config.toml
n_head = 6
n_kv_head = 6
activation = "swiglu"
bias = "none"
parallel_block = false
init = "uniform"
init_std_up = 0.0361
weight_decay = 0.066
schedule = "wsd"
Each number is 128 + 32 x the weight over its row's rms, rounded and kept within 0 to 255. Layers, rows and columns count from 0. Numbers have three digits each. The size before them is the row's rms in percent of the matrix's.

# q: layer 5 attention query, 192x192, rms 0.0938, rows 0-36, columns 0-95
# k: layer 5 attention key, 192x192, rms 0.0954, rows 0-36, columns 0-95
# v: layer 5 attention value, 192x192, rms 0.09, rows 0-31, columns 0-95
# o: layer 5 attention output (transposed), 192x192, rms 0.0909, rows 0-31, columns 0-95
q0 051:142186104094103183134096121103143124143149191147159114107098132119142107098146096181078119117080151110128116145179155121141094120132168134105144146184115097121088120111052091124104105141090172117125130126108091143123104123153161185218087178168137085147099172101130228200127147188109100176
k0 084:141144162128100112118155083105088119143180131126126145136124101144132150120134183078172073088091143155092178125117098131025151100069100121145127113162141145116178130100094090143137126090143201100140143096175180122111134098110164079145117161121116180101141100110114127158103127153135102136
q1 083:147150098077086184109135113161085147142131109125142118124137076134159105148125186142160083111106150120152219127098140104129162123139122122151162060171125136128123125171138176160209185113159135101144116124127119103114111071154142067185127102104139181097158139130067133152164145140158109064
k1 061:100106146084094082129161123149132140135149139140124141110101101192154158131128153178124167173103108171066125114159123130059149137079152107041126122108160131143119109153075131125115109166184091158122152147110037170111086198140125154151159116075102173114107121123133091093153102147149109152
q2 087:136095160077152107120181134165079121215039123098096121151103134135149132163113143158088181121146132171126103094098144148067140137116168187163190098126160111095132150130137125127167106151140168131064178085151092089101159178111136160176103176134145057111163119146173129142103147096129100081
k2 073:108152149097081118163075187167222154139145145134147050125130106065166041158113114133133073096116110142115122075137185090131198117134133145081113085067128128122107087153130139070131086133092088141150126130079069144120122120135080155142114173152158108106114122167093166146119197141132144163
q3 103:161097135103104189098153121108098188153107081158127106061130085113134144188134143129082202068122135173124129131096138187049124098165184127110141151184106120159171152117107106142133092135158094146110169122116121108065125146125075142145145139157172124130151109105158154177099168119113078156
k3 078:145197135081155135139060151143110185129104132177113088102128128077174110129135134133088144159100119121125140130173174093098138086114137180106141099059168154142110145156142138096110104156095109116087116136121109121116169126158070189126154150144164067116168119109101190100146171122150130152
q4 147:161141153185093175132124123101113144090164142092127108103119158057110154127083122171124162084128100148138077161096169158142136093127121095105066169156075188109161147062115069117142098116111118158125166164135171124073202136112060146138111139135170139167108086129129141167090140129102075134
k4 083:148156159100199120135100190096114203153135148126114056135124123077185123158135137127119129155103096161125151145143143081120133117085138157175130139137175160126119125174107131120144102138071134091094116124096136096077143115158092134139145191159153087144157106093082193122129223149179153108
q5 151:084130106099154139099126129141128129186091125162148154136146081154149118134153166074109087145106145103134173114160059145114136168089155144134199104107177079140117092163152174157102189143160164095110081094122078134165105111139208083126152147100114108097167163130137143119140119143123153086
k5 115:140076066172104132124139059145127077134092115142147181114157169180101149109129118148118120136179186114145108088121131197128154108132106092107157137155084078134125140077126115134099156105177099163165135111105136130181153138060136098122082114058088159148106157085155084124142064101091076100
q6 116:141122113126165097091164151208121131097122143149138153125089164125070135129098116158105162193144152222158172159113108110130172150131164130132061137128140122097073141101102089086093093126099165191137164121127099095115159176158122153070136098141158136138118132143125072105155094097062070152
k6 089:109158153117104090048142153112100102140136145063212057106126108101173194123194133130093142152125113075041174096151100128157121094137171111100113133130102148143160097187109184131181167109108145130100157134116078071134093105137042150098159148143104136071189067128087138143159156149140118146
q7 114:125100140089138125110170198118153125160158150121166111168128118167165086127167233155115093110116175081137156157094129113082139124129161163166157121142153135185117130134118166175152178164120173072084083149142138132164076106147114160154126174136120104063106052118128111139176148099148159091
k7 095:085144130102121098091168181119140154136137128128099166096148156162140195109082114149109150131114181095070126117108141175158177076163135154099097100050093095130106154098155140123059114142122081126111137095145081162158126171118064187148134112135132061090124126126053156103125103160080140104
q8 084:067155136134159177111110096108108102171166149105179091144140124071137117109154137149049148156138136105038115186087113130088127083084076150117128127121152151163155161117120119109108117155140216091114085113164149128166130112075171169114138102150109145122119164103109150170186099112144091118
k8 107:115118163163083129116103151166172126071171142145132107136109178106064151146093135125199175123135141110111107165124189106113146146166112082123064104132121188140110153148129112054169128159095119161124198129152091121105169178136089144116105073127152135121113078160114090156126134143103114235
q9 096:074125173094144167109123113134067099142187123107061113111148130120103070176138112114074158155081137142151130183110089152111144102093107105116143109168188173088148112187150125077164149180144124161106114096140152137142135134107117145185200105152129082168135130117079196117100136147078101144
k9 100:134165103126171108165117176140114146103180133213131198152106133149079095141077148141123149136106126153152143129098163085133104099142135135139108081181146117140080137166117095128108052214111146063175150121195104146098166162078159102129110111156146119100162129112129102111168091146143081144
q10 079:221134050072120134107148121158080188137094127132107113169077153143104115036136136179101125111116192145148161160153097081118117073100155098162112116182137091117140144101101146106141145098123137128140125116098142060159107110141154124110097142119117169062081174145117082155159106123131130096
k10 150:102082141127150123159129123125103145178134161160125116150154097132167086155123111091091116106063091125180179120152055104151124126105185174151155108105167075134089153176143165155128169138110180073075102136107171130131067068147131133123162135162119100116148129153106122085104159097182168081
q11 097:122132147145124143124151190181143141087100148191096131095085112149123163108125112119103137146193099208184119148113130062136155138141169145120120047131120161154110127161124096127136181199111095162146158135174153092042116138192120148145161136107164098072157042133106089156097134125132141122
k11 102:156138123050186180181133117154120135103083110118029094096111129189147093112071183128158116130145101171179119114095130127109135195141085134161166126085211144045088110112169104144090122108127102120153082092188143143141095121159141117166104093141186116162131133138107211103102104127136150117
q12 097:152102148103152113081184176132073117124108134118112136145150086185117125175143174099181128168076118190109225090094096111140092091136139097166138075106148180130123126155137146160202173141161146193128116155122136065139133130160114118099155153127141151129106054177086099147117145127122123138
k12 110:142141107100175113211142129157114187090159143104037136113116127157175130148071084165104172077141119164159147133123158118137108164136160195143091149127115123070086092118122086179067065118090109141141104114128115166095097168105161152154162150174149114169141158116100178134123154109115185123
q13 091:099174140132142089118155095075113124090050131121086128104134103146136121072110125127128060094135136150088148086106104130095115121121091108134109091149163153081111105130111082150135161104148087166150164141119160128096143106186213057134145136044110147117181131189127152102117131161148134104
k13 092:136104147132102138173166146100138131152140150108108125122128096123140153116103085165174180086152098150120160122087134091144097139154160118115049168099130109114115144111145122155115132106119105144138128174088190068118133118131072147159143107155120129181113135137146133156092163105117143108
q14 079:025146146148134129144115066114159125094139133133120180095144094091111152118136111055120165145174072101126120116118165151112145117139109133107167127060157157077138102174207111113140105083119203198153124141157135183064176120135120122075126144139161100114149161128110158097090136174098119170
k14 120:167127134152102139107121107096145096072114137140144138114052151131048134118146109151211139135149138121096100139081181102138149105161067087135080119171099158139155124110130093121131129098112086172166206140149182104103185153140133131121123119109125167139097097095165089176093102112110073205
q15 094:141064056122118141129088210181147140165189159133148086174118102113112139202132117162143150077131124148138112152160149144167083135157144146181113117118085082151130162122164140120169132200086183084081120122115147148154116153146074145081143150215201093159124103146127127151105131100153165153
k15 117:096159138092141161166123107110061169218180080125132146134174114102147104116179162101089088123090166054154115126152143131097163141076147161150191161044144134116134150077137108160074175160133114140121088119122070150145129085089154152159167163086133053108165139087094165094130090158101123094
q16 054:189116130129151103133118165104119082107155132136118133128110175089097080141145105144101131135108105132211084164174130162117157113147152146155076158145076165150155168110142103132115077150102123172157158093100080074100065136105151158060152153118127115155119111096091160131114175122140096168
k16 082:117192126147105126173141161170100144122107129144069098136163103137164166148125133109127151144132131109120139111128137136054166174038086108114182136164158110070183081122134173070149134165154151143165160128137095133081127151100165123118122122101133178131153134111154184180106115132102129156
q17 080:034111118131127069142127118167081149111144136189129111130142152085125162158137157062174066211162184120147122112154103104130088153143111128140123178165172121141129090104132151116133157087143107134130130137142124148130203078169162099144094070082070138135120122178182151115139164161107110159
k17 059:185145088089146154130126055101100149138140151119175162073093103132141159082104114119074164116118130069133123129104023109156113112221138129136126129119086119095144176148092112099099149049153132098064172177114189118127076021077109133131129074158085172139127144097100122068132154163179149124
q18 102:078096070136123053107139105186150104142139135104183141172140126123120088116122126143191078173127082090179159128171126085187162184147113138135129132158136090113083098088109147132092155087098195136139112199128144092173110110162174117097142109097092138113146144129117099124150114103124201067
k18 079:116122118162119098117172116103142163084139106121159205111153247178085168080156103040151195172106173131187087113138118145156100146200084111146176128095107126152134141085107116123053121106139111129145139126151142135101113122110088128115101118100068102139067157159174110134141075098094067130
q19 097:075107103124134060110109145206148076167090115115176168150095164169099124130124108108125079200206119129154141152139114114132157170076151183158152107096169094156104131181132160070099123167107193146129108124138131037163101158141138156093146115134153037129179155080139095088141105117118133092
k19 079:102163149182130103132138090105155108076172097097162209122147178142097148087133084144107139149132159115176100134149105148119066126151147123095137098113106089167168129061140072122082131079147125093170137110122162140142106114102126112104106094093091155124088183167125078149127076120093045108
q20 095:162097141088138182123137157145141175166094101180149137081132112154144084197145153110095147083113138159134136100086103153082116086112165107115210114067209120140129078160147086149139178170183103136122113126164119085094125105119149104143139137118175099121171132094174191103090185165108109150
k20 058:141143132133114174209122109087144127098201091153110161116099156130101131114130100178092100111124112111177159092132177127100081133116114112116155124131105143133145102118104142095089152046155143087140124101053122125106125081156104114180131091119106142103141205173104107159090114120146067045
q21 107:098118101148176077098139131187139121141115130096166108171101144091077124112111095164151108133128153140156134156117098141155145192116155163165073153179094096138089165135118130085092118146087117166127129119096123084194169135165102145035163096183135087119143179116105069093204114096086154108
k21 069:115124116146091075057142158171113074138150134103180131116134089089104180137163164087180121140152135112070141134141139152130119097123165088134162066135105091185154116154105104124173173166156139188101163146204125127147096154065124127070088140121150156115095098170080104143147115147099167172
q22 153:173139161138088136128143201114114106067123127136117129119096194114109109146108121144151156138125092193141097118075164107118141080157103085126094111140121211125141136099130083119186098108068085155133171168118167113074146169143054161143127126138136121138096067173133103156109176110087094161
k22 134:146143169092145170138118197118121193113137160128080099151077133126176098174087134140123141115095098159126139150142145077122121151184130164144115115084154183114099120155150120130160061173070135089093104116151136137090088150195122165172189161192186084111137107177092150122081155134138174178
q23 112:133184133133144165135108127177113154104128141143085118078088130104118210107117095159124131120149137164175160139130136101113213074101095086148104117141111129118139147113134074088115128072149114154174151159068154066012159148138162093117150122096126136133166121096113124172094178155104101115
k23 102:129092141101085187152060115177139089145167124136103090147139108177149147146126165116099104046107126093145132154144166097115100174116115179118135170131127074132114106103094115101172170093093124086124115121112108134104074070173121095188126124174155096117160105174078119145110158155150201064
q24 111:131184188129090179149140199108109090081141168104109102089130174106163081153064162147128105114123144146141091100096158108112168141153078114138133106092140190148100142117134096125230147103078062155139157150135182089107126169188125141114106172129150077145118059113122163135116185131112105116
k24 089:165116136083161128105081127112063133137183085122094107153105088091122101060164179208098086117111136100141152096086100138158088106146124129129135157132109110124140082110158137157091132142133164075188106179137094103154143118114138123168087143154141085089065108119120191196176149133168097075
q25 085:064138149088129138136111078102097119126052125147149147134151136087133194104112141139166111106131042123028106110155077116118114061107061125133145157125191141174097099149104129116107164064175103114100127130099069160129171107176191086159138117064114140141149162087137153131080120205125139165
k25 108:164102147137081057113169077072151089156129137122180093113161130084112154082151064195157176149155133097119078097132138154171141075121103092116073154203053116143173136144124141147157162110129106121120184131114129092147157081132107078100083097129120147134121129094068070163131147162094150082
q26 091:228118055129142076123136150120115167159154148142142090157069102111157129048123112199180086135088197092149197113168101106193128092115143145134123133158104104070150105078118141125103095099135145074135117144136159118127109124135112162090050143145135169070062149151165082140170106109186096111
k26 122:068115151117142117111115125135067137202139113104166119175175076123139166133155130125088116121096168115164155108160076182140104112089154140096128166098102104139133109103113166136096200109146125141127074131077093110105093062138102147160161179157097090114135126121111157126134148116143132089
q27 092:123117151165151103163113213192096128123122149148105134123102139146115125228106129116205115157102157137127088084118145141152096153162117126158109101146101159160094082128151078111138141159067083140116173188154104080085108150142087144162131147146174115145220020153168150114147158107125155151
k27 103:112191122094149150134149127149109131174131093103046129148184115134186136050097203136107127144147130145130116117120134155116129185106124164163174123104142113092106112108123128176098151157150164107138054111184079134093140108106138145132156158108169083175116174074102221142160094152137137060
q28 087:097123083191121096118052074082152130135124111072167154117141182074106134092130113128080168143160135112083092133107136151135167137145123158117125166113138113157130146092162150166145119172124166150146119168113153088134156150118098155039108126157139122126113165140099129170158125050107124105
k28 101:138092136147117115106113140084126127101139159087113176121058165162099111140149099151165143162131084149106109164112150098166137157162128145130105122118152176140083150133119111126133155136113115180133167186143141128172132150120129170134166115131085151086124080130187055121131105100096101196
q29 098:124092147088129144130208130178178162154147125076139149099128067142146116166156103170117114126149134245122165110074141126079077137148080090166132100149175141093113110195156114124161148144144127109180133141144144130127073136136098150112110160169140116155107114110161136131109135122133106172
k29 096:154118129126171097142125164085137210161215090150153149152086124127124111167083111084160121176108145118101133102109088092136083160174122139094154120156116100134158124093110129170123084126130062077187098158133143183189111174120105128166118221144118064163088148162127115165128020127137144100
q30 097:150120178129121124059168111155099141142122175115169150044110119088152101121140157150064137138156181197129164132113150150133205105155095101091117113113108114090160124145159062131168143147163184193173145152140188014096173173135089102079097078101128108124123153110119115141135118139137106126
k30 103:161158106122157211142109105118150167124140107184170117104076116059174111113145133115126101155155118132147088164109165083100042172143096174135122139129128147145098114090106061064149088079121108136138144171153153119122107119133117198145073150119176154170130150187182109083134099126167117158
q31 094:151140126104139143151104082129163104102116113110101078126132107096111132092135075189165165105171153100151081098109137169117166101098063090063102177116152141063173114146118144152179133140114095161142156156105115225087150142136118086181125083112162165150124117165098170177146195119130127137
k31 110:160169142035171105131146151109120081152104109140158152150108098105117131089145182141105156164111107102108154072095099142133092104110196133093149153231172127126143099131126166128133159094158166141169114159151107091187166077112130165161152128115124158078159105100154101135191101129142109104
v0 095:128146175155143137108156169108178092163164102163168152165098114112086147131127160146154136122128146179098090130160120087163133082082142114085137112143089112243130194057130148121062123118101090101127148135149118053135117161134149160138108133145128087124130052119121096176130092143124113131
o0 102:162105118136090107152105114200086151133137126137141110108158190125168107126107102117134111125121118069125117170136031138159154145157133139139170086095096136089126119137148135130151162073157160095130154121133095147126082107094128106105157150128152168255122061148109111107135146138177164184
v1 096:134160149191111123083144162136090129124137087098116125078122181113180171105125150170122045065133158150134128142135140139167180103115104134114080129169101090137128142063099118130114137106109167119128149133040122166148172158116132108121137106112095075155109181055142105157134158125110099093
o1 073:132104101128138104101097135151079123179164112167151111113153105093112108100139127135109103081123123073159102118141175169125080069150140107074132123095111119154129141175060100135098141197146115150150108112085096143133109130111165115096137138113141122132126255086183144114129149143081126188
v2 112:111153141142116124159086084138099064118162156139122135135130144105118116129114101091156216131120093094076127183179144121145112170160091090170126146107089201129145084152057102117159094151121106097150144135177092115078109111147164127117119134164142157112185074201102135098089122112140128174
o2 081:161082148131149124118167169106162121111104144077162149134132132142131113238168184173136126133148151186123162158096076132136094071110161148148141127098155108151106133166126125126129146156137119132110127160123140156142162158136059153159099154135151114128107000119139089110144139114153179133
v3 100:151145099101197086119196155125148180148076095126120135147135084134140100141140092158114102112159137124190145068136095121132166079105141138145159095111167088064080181103145133146087162134153146187129160074104149116134140128178122142116152144069116122098159200056140089155133122177099103111
o3 085:112101160126126155034165169140102149130133110165132150088149126098123084078122082131080159144122103183167140144122161152081129119180084094166128128125140152104158155112102089114193093168138118144098115139097120131142079104130164115126115137112159130058140255134101091158150158129136068189
v4 103:112120118120167155067150140099076141128106109106103096144140138171181104142144116145037088099135176124129112074138156123077168123140115111149112105138126098076102155167193139127135151112111169116084131099043153153130155091112114035117143152081137129157157216064095122142125145150123139108
o4 082:144143087084121107166094119168151110077092149161128120092080129122127106046119117115123143132151112110122064136122228128162149119138113117103102080152154131129125151091104131096122101155128087155136154154100109095149142135166117183120163088170153138059134255114151154110106107123109103124
v5 102:122148136102048118110097088147193067132109163226179121097135116141086169117147139123147209155131105089122120129123129107153097188078143120146141138096121165183162104089074164118141115139155081148103095168151109076143092133108166138160105162168149122133160050145092140096131072096178154154
o5 084:098093092129116136158115161166130127155128086107151151155147132144126161168163168133178117182103105108097145117197081062107114049129128130083167127120138115140104106131126134063097119192139142120130086147195130137084124103107199167119114077125095194108163009114147135091107116171115150154
v6 101:128093144106080150144058112128167144131110096166120116176104103134110109095125086148138144131083065119123138130141121109151081125140129130120098118159112137110090119148089110076136093117123128100151151126098109107158115108118097157212125091143146156114176089148145110147119153128205131183
o6 090:099102169132096154143155079057215087097133096108115112155153091119232105153098125123143114196136125126135104133124077177092107109122145126134110185110144162123137141096113072138156144122109127114107093100190159156107115115086168149137092157160144095184073000110076149090133102118096148118
v7 081:136130097155141141190075102167153125083120152190144113139126089095071112114145092064184121149083140084125130202141150137200080136140091134143124128188095116124149103139124141111145092115120179056181104176159104143097116140136176111131094141163101112149127111175129180106137068098164151112
o7 089:139134107145153133109147115074153129115126132093136133126114158103129135173132050130115116093162068140127112129108088129161127150202150179124183101054141115143093130121107142109144079154156153146101128108150089099128091125076159160116169127106205127201197135144145157158119126083100171142
v8 091:121079076099150127156105126159112174115135125110137140210111105067023114150130119103126141128092204119121121140127140157128076122085156115129057154148095113135091105140100129088129153153066164109139158138124119134126136158149097157138112204148172125093213087093084090198151157080126140149
o8 084:085183178075115162148114119084148124124102124090125142109169145119152138133121145187140104087048108120160097122152054104137123146146097100103184165158173091103167110069114098157135103074210100126138152140108165146146149131174155113148161160141159165193080100137112083113073090151147085139
v9 109:095114129108163122099165121135121146127127102077139150148152171139121118057112106191086044126192142139205149115150106165116209113109126168141155134116121072104106169112158085152067125116159165130149134084044134097148142121147091086061163090073100097115079230055122123153164147179138105084
o9 085:117090096110135096114137113108149109109123175126159080125097082156150107117141166122149180163133127153099120169151184125132148157140148097132121082147168141081110118146141164118128160101143141116100130114129133100136139132105140132164146174103119137050136255134129113150147133163125090114
v10 109:131161107197153111042152103109045118117113072082105155107151160111144100112088102121098106111162118110167107131116168167129179138131105094127136134095125117076132107074129117140122146145124183141126143129076169186129155140143137082097161123146111107113165242055098112132131136145034136113
o10 098:166187060131108098142087158102148137102117103136121137100087159120144165101102126198125103120148175149122094108162186121116162078153149156120155134148143143165119128141134120142126129153115135097125134123114108121099093107130160123096103129142140127062122255164139110113126173112161087116
v11 097:160104132113121131111140154121133120161182087136140172100155176137147143090125166175081129127101152150192111095082088137149176123117151192185199152065116124122134138144185120168081137120152134200154089112113148037127128170118110120084129120115109042107058170110114071118145105166163126116
o11 090:069130134060150092123155089123077141115134120148103193138149097165129132114102094175154121157114185177093154140148133125096141126093095094077146141167178153106096081163143091136117125109123140111153153135093096133111161071134134078165119135089112144026143069196131186129111199097162146120
v12 082:104130207135117157158055130168172054085052206162111143086139114154114098139138157074166127176086128123082126111138118091202139106138122151182111117113112138202158140167149152119137107107193146108113120140138126133167130146144212113196122120108118180129115086114150150109098121141176118135
o12 090:155161142129147110108118069164117145132126154087133108145197133174142186154127026142128180137146104156141046133087166166106096150138116132212146089125130139097093059164091133124121110131116090129113102070121108169092068135072057118133133038128127127115164082128135114084110134083147216187
v13 111:134149089177167135119224134172121089144110160094124171078130174089056124169104168120094091155170136140132107120123139130105187103135140124120161098116107095153164163107148129133105129141121176175089129134130166161172145158079113065099133119120130121141104168088102146131150072140086128122
o13 090:133080081079121141124067133137113132116125142135146141124111131166152140125131090107143162128097164105108129102165181115115149138169124105154116062110084095116172086142046098115170130180108104097111205099061142108093100160177144153097168125109127112044158255133108105114065132132153103143
v14 087:149162089065106125119103154122120144130167135163106160160160200121178152108074114167124145133156104189117140137156133103096165140112117153166152154071137157220131177126159135129122175148182141131086170069125154109112208111109144118104112155115148158122106180123145071143160109168194125139
o14 088:097162121158109167145113112106156082107072078121118125113130150157125108155161141106114101126158055118145134100150211160117135162106118100080120126129111119118126116133133118064125088131093170190203143137095162148120114154116119101164155074159116125048084156180097130112089093138120066097
v15 117:104172148115200129089174159133091169105116139110093129085115176162168108078128122142093088179155116151105123100058149141110156098153101154145122121143186123063093112167191098138117133153132161150155167108083150151119169157074116122132123100074150132102093195068165108142142126173139095093
o15 104:141120170154120111122144100162132120142110124140122142139119124106130109081103103115133120076117114178117120152105255115137122112158159137067153144177100094129139146090141157167061114121140160154091153095121154143117160131140108108149146115172111121107101255147135139125116131104099093121
v16 085:127116137135110117141140098151148152113152149108132141155167113151049138069111081143101094121162172147092166123098087124146108124175149216115126135103196100149080153170208128146095134148155117083127118137099149081154115159126112123098101158154165134129057125166175142148128122084169155079
o16 084:143139150092172093144139141139127124161088139117139138122131119126144120148152184109066125140151083142130196129163081147119145125100164143138109090108124097117139123133143146110112159028125114141085176114082000162176155200079121150124153119168101113131104041120137084102113161162082074161
v17 099:138128131091119125142124118152178146135120156141145138135159052122031118128163121103179205109099062101120132135125115101143051146099151169149164141092153136187130125142112190148116121161120117150134075144199113098098139153123115199125107150192151120100098086119116154089122126115157139171
o17 083:133147180142127164140154157141114093144105116118117122172142160145207086180142151129136109163143152150135136116119045166095171159114139130106098108120137118140130103142132103161121109120150097113137144126143148135126125082137110053125148082102109134148141000104133129087167137113214151156
v18 112:158131115132083137163076151125125119107145191213110095170096125111128097176122122114175172155076090095085121128133154097154115139114119096150126112127159161129161112142077104131160088112077078107129128160187113110102111171168158180166134191198169150146164017137139161133079123118144137179
o18 081:105146150151156128127177162164129122178137114127150107125107148138123110193116122172127129075149121147140135140127074119151100123143133166102138110097064142153128137127175126113165124120100133137133090145156112120101106151139091119143112105109138141243115000115144083128139149113153169086
v19 098:174077112144149128105055090081087113155152139149154085164120133121113100169159134152096105155150127111113116105166172130092140128113154062092142132107088157128142084164157176105137095115091126126075122127104105128154068102137108114163119158186177139144178070103130204109099145068062150154
o19 082:123146079138141222227097148189104076137167126171101120118096134115114152101050144147149149107111177099056118178116180129174104109111119086079137117117125126118121141102114118101102155140133114126120090163140093114135093125114132189183120132128143148231139093150114150122101108163162122083
v20 096:128129087167103085127145105150125094115121120059125160108124123088071158112133090121153091063157158154131164129164143153042106106132123087057114146207132078094124150100038124171144118125103105126149148188134128176091189111177106063113177129172135147148109147159162135146132160101057112135
o20 087:114128169152145137104137177156098128169156112173120106124174143117093099121155186080123123150089079077146108144073119072168113130155143140133131130090129174166148125116171114107170162108096146160111101093123129125137143133144132089170161121068144120043213171149128142125109147133188091078
v21 098:112138115137170118110135094098080057116095137108147172095120180083090092115089169121084133177162065139131087157060116148112188131131121117137150090070133158122132081123094117121113145159141134161126107100092173140143075133149115110119112125126139114105156170083108147144119099151087083160
o21 087:119137093117069120082122187116147173102085151167116099123134096167127129111103153187172122183140104178136165077164145148112124079099088076143172127142108108135122134148129093139175116146129147129114189105159131097096151172145173133197121124121153100036125250164101107111132161182169122116
v22 097:155097130108155116171127124164159123131099146106143134072147127189112086078139111125136063157151100143131150114093127100105188124123119157119172110180121115112144205151134150112116103142161118108088132157071136127147124155095135127143078159095136146117024179112165138112139078128164107127
o22 099:126135097121129125145160220123080134084114127120143131134073089057149181173120162143119121173139149118150165119170116192123144173138125137089086090102154149146114128107137128092149108142098093136168198103156096182078208121144156121092125113152168115052204185112118137145116150153161137148
v23 104:117111171101104137144100104109145132130154090148124118207117115152167162149157121118192160075062153114129137142187093134119104156063141128119138156139107113172141130144081131121142153090110133062121152120159122127108103088149162125172124198148144147131203069192082084168111134076189139123
o23 102:127139126152095112122122117137128155112150143129149127146134111111099152084114153140091143144134124103158117089112078123151132112160163124104132140168148108147149106109140151153157176099100158112159065129152113180118136110102097112126142122099083068149104000144146144125159156131138169155
v24 097:096093121154155126113140118186119125131206077152145116204111074161096112126142103161099131154118139119069106134120111142217092175100117144167107126155106125104081109161135112125099101073080161097142153143126082093129104137126140146114128106154110103111162118110121125111153139107182157147
o24 097:184104131100161156159154079035130163160093173148106092126123130117110105130138154155113115109169165156180114173134089147101124155116175170092135138137121069136162122147105101108112066188194118129111144084134135126137073111115161114144116099109189193220103136109142101080137114161086088182
v25 089:130115119123108126128057126103161149103148150161136129196091083083077165140119174123164172147081138131125135158183126112153061163118129123131113135100112134154099113120126148049127117142083082114121126150155104103086089151133161160164081159154142129128156045162091138156118166112139133162
o25 095:088117168104124134167110149138151120116136106145123097136117115152134128191194093103109138095162164115118172120135090123125085110129110100129092108144127117101164183150129158102111118082125128065117088106121151136170145097169131087128127091146097131255126064119150174131130167139158133093
v26 095:165110066088149094146150133122156110174162084132145162220129158107108128146141113131152143147096120123197120062161096143085117096052192110098172164095113094162174132077092134162112117136120171160152123125172131059191124141157070172080113170150126096094131111164127037195156113132134108136
o26 086:173176171156173140083177182139096167124098120127149067058141097166130110145129181109126119133133134158118184133141218103151150128119073141139136064143143082156085156151172078161106149172128127090159115064170144104118091116166129111140115123112074116094102013171119136128115120107173125099
v27 079:158085126062178164182127149171172153136109076101179112144134083166120123151135083125110111129131122135125163070098139131071104105167143126110131126238170107103056102094126117157103105103157136138138110151115115137118140121126122150144145111129116174152084111096183157112157151132168103136
o27 087:074131140155102126154154137035129143122149143188090112139094174130113111114110186146100149167113108168108120139101124070149097162130110173133131111037139143148155162192125116141090152105098128151119155120199126104139144075096143138165195151183144057100092085095112153088112109075102142077
v28 088:147111116067193142157175147119138107177077134117140179129137132107100153116135070113158092130102130153115117042158117116048136061112138128111175116127098095180190194109154144142103141132139148130125142139094160134154098148063085126128108185139168169121124146058142125194117114158154119127
o28 085:094099109174109106158169159174120149106099150185069141149131168165172150203082120125117096157104101096126098151087196143107081150159049100115107139116147165106131139158073133133148110078152123164137123077198108109116133136124163115166134131130065099133146113074162117115165189124118091149
v29 092:147139193133092177139087143120165190109114182141185028132093127128119152127125152139156073084134124167136158133173138136147131105127113149113162124160144109163157123115155106111100102057120089160159167135101113079083145123119165109140148165124134148131146080102119187186100220129127094109
o29 091:165109131134148120079143112091091090172155117088127099085204142146090114146126128122140168153105145144146151162115107147133093127100075118157095088146073119154102119148099156084125160094149141096109134144092089099108089123096152141100129164147101064254106241110137141125199097159138139140
v30 092:143106129095064164129120147141153082155115125142118160055118154172169175112138140128128105135105153125132128087120174105060159127101087100098163123145120125128201153109097166160102149134143138105095115148083149088151076077185152050134125136126096092107132105126112114121135117079100105104
o30 087:121196136139151133110148109163087152139151086157117083208084130092123158065108181161124134139120131127136087146152000102145083136053138116131123107104165152146166130118076094131140098065117145137145145053104148092074117146141136146099076128131158120080134101092090122131054157145154119127
v31 087:135155074147154117091105115108096130135094100108118117119166085127175141121114104129111122129170135129133128072153170126034188083128123124045137137188123088095155189109156127162138136081163118176115149135096158147142150109099099113131155106071117174132175183076143109178134149152080125095
o31 091:108108114118142099135217156154155089129152162159104114137057195157172138144139159123122109085138131107120161158039203143115117150126143131128108104144122137126098135113128139162152119113101160114130132092135141120148137162125103148141109129176133091113082255099138122094138145134051101119
q32 015:084086148084104081135120089090078128151109151114077103112143153102184133142118106117108117163140109066192117172126158116103143120137060168140131108139140101133143128160134181108159137112110091130100034169140075228147138105172069113132143121164118165118162163114167127120165077200192166119
k32 090:090094152095140119126114117126179172121108094111154140133125090149118132067126148142113134129165139128147106148131149196150095122081117179143151134100097119156111092118065138121121112162173140075115103101117106179108079093125171190133128122094124121012143144109113144076219130112102141140
q33 019:177123124095089131165115109129098136119127178117110110118104169135159178177132128151144151176160106191107041151118137107144133118125043160127111102180125129183179127128140183137072144111076114064127027120113133177135152110127104136127078099177150150137120147132115114135150113150127123188
k33 099:092077137097136109120106088115170168124099082122150164134140090145126136066124153140124141139158140125164121150132134215140092127078124163138148153103109117151107088115063142125110119163186145079105111095116099179112090096127181177133123134094111119016139147096115133091214124100109141140
q34 029:166071118143138086109146096122086110192094103109179088095161089093166096052090123183095128092124176116175172143137164149119190153155150131153163135094171100098140145184130086169151135097145170161057154145063089176145135067175097059087138081117077136086140185141101130112162149162167154090
k34 103:091100131098128109133097099123169167124103091127141163133135105153123149074134157128128143142172129131169110151137142213138080121071126160134150143119105104160117087110065150125117118161167141096112107096123110188103093103115176177142128138098118127010143156104108148088216121105103131131
q35 040:136184119110101161176103180114144133050170181124121155173055168168090153175141112077162165137158116119061087096131117081155069106120092129127104127175098179152108121106141136078153118139106073080162115140164171088100138174088169180157110183150146148123145072155174140101124131097160116196
k35 091:162148117147134153118141146116092088126145170149123079121120141093140112178140098125129115103075137127084155125141103046127190138178136097116103120124142143103152178144178117141128131088094127159143150160134154081139160158149095095121107121156141132255110101145132090175021141148140122110
q36 041:082096145120148094112149087148104118156072101145124129086176126099168145125106136121075095107105119079244172164136090158135172161123152149170154177112128051095144124150129079143131125141135164187124156097118106120156093101170098051118157106103109097150157154094107144096112125141060121075
k36 052:118115137148085103158115083131189165102135069108135197114130129183116155083139138105137135145196097130182095148106173167118070146069076139123175152127126122141117083131088135083147118132144109092146109097110120158141109083101170147129164139121119113000135174100123167107218114106128122148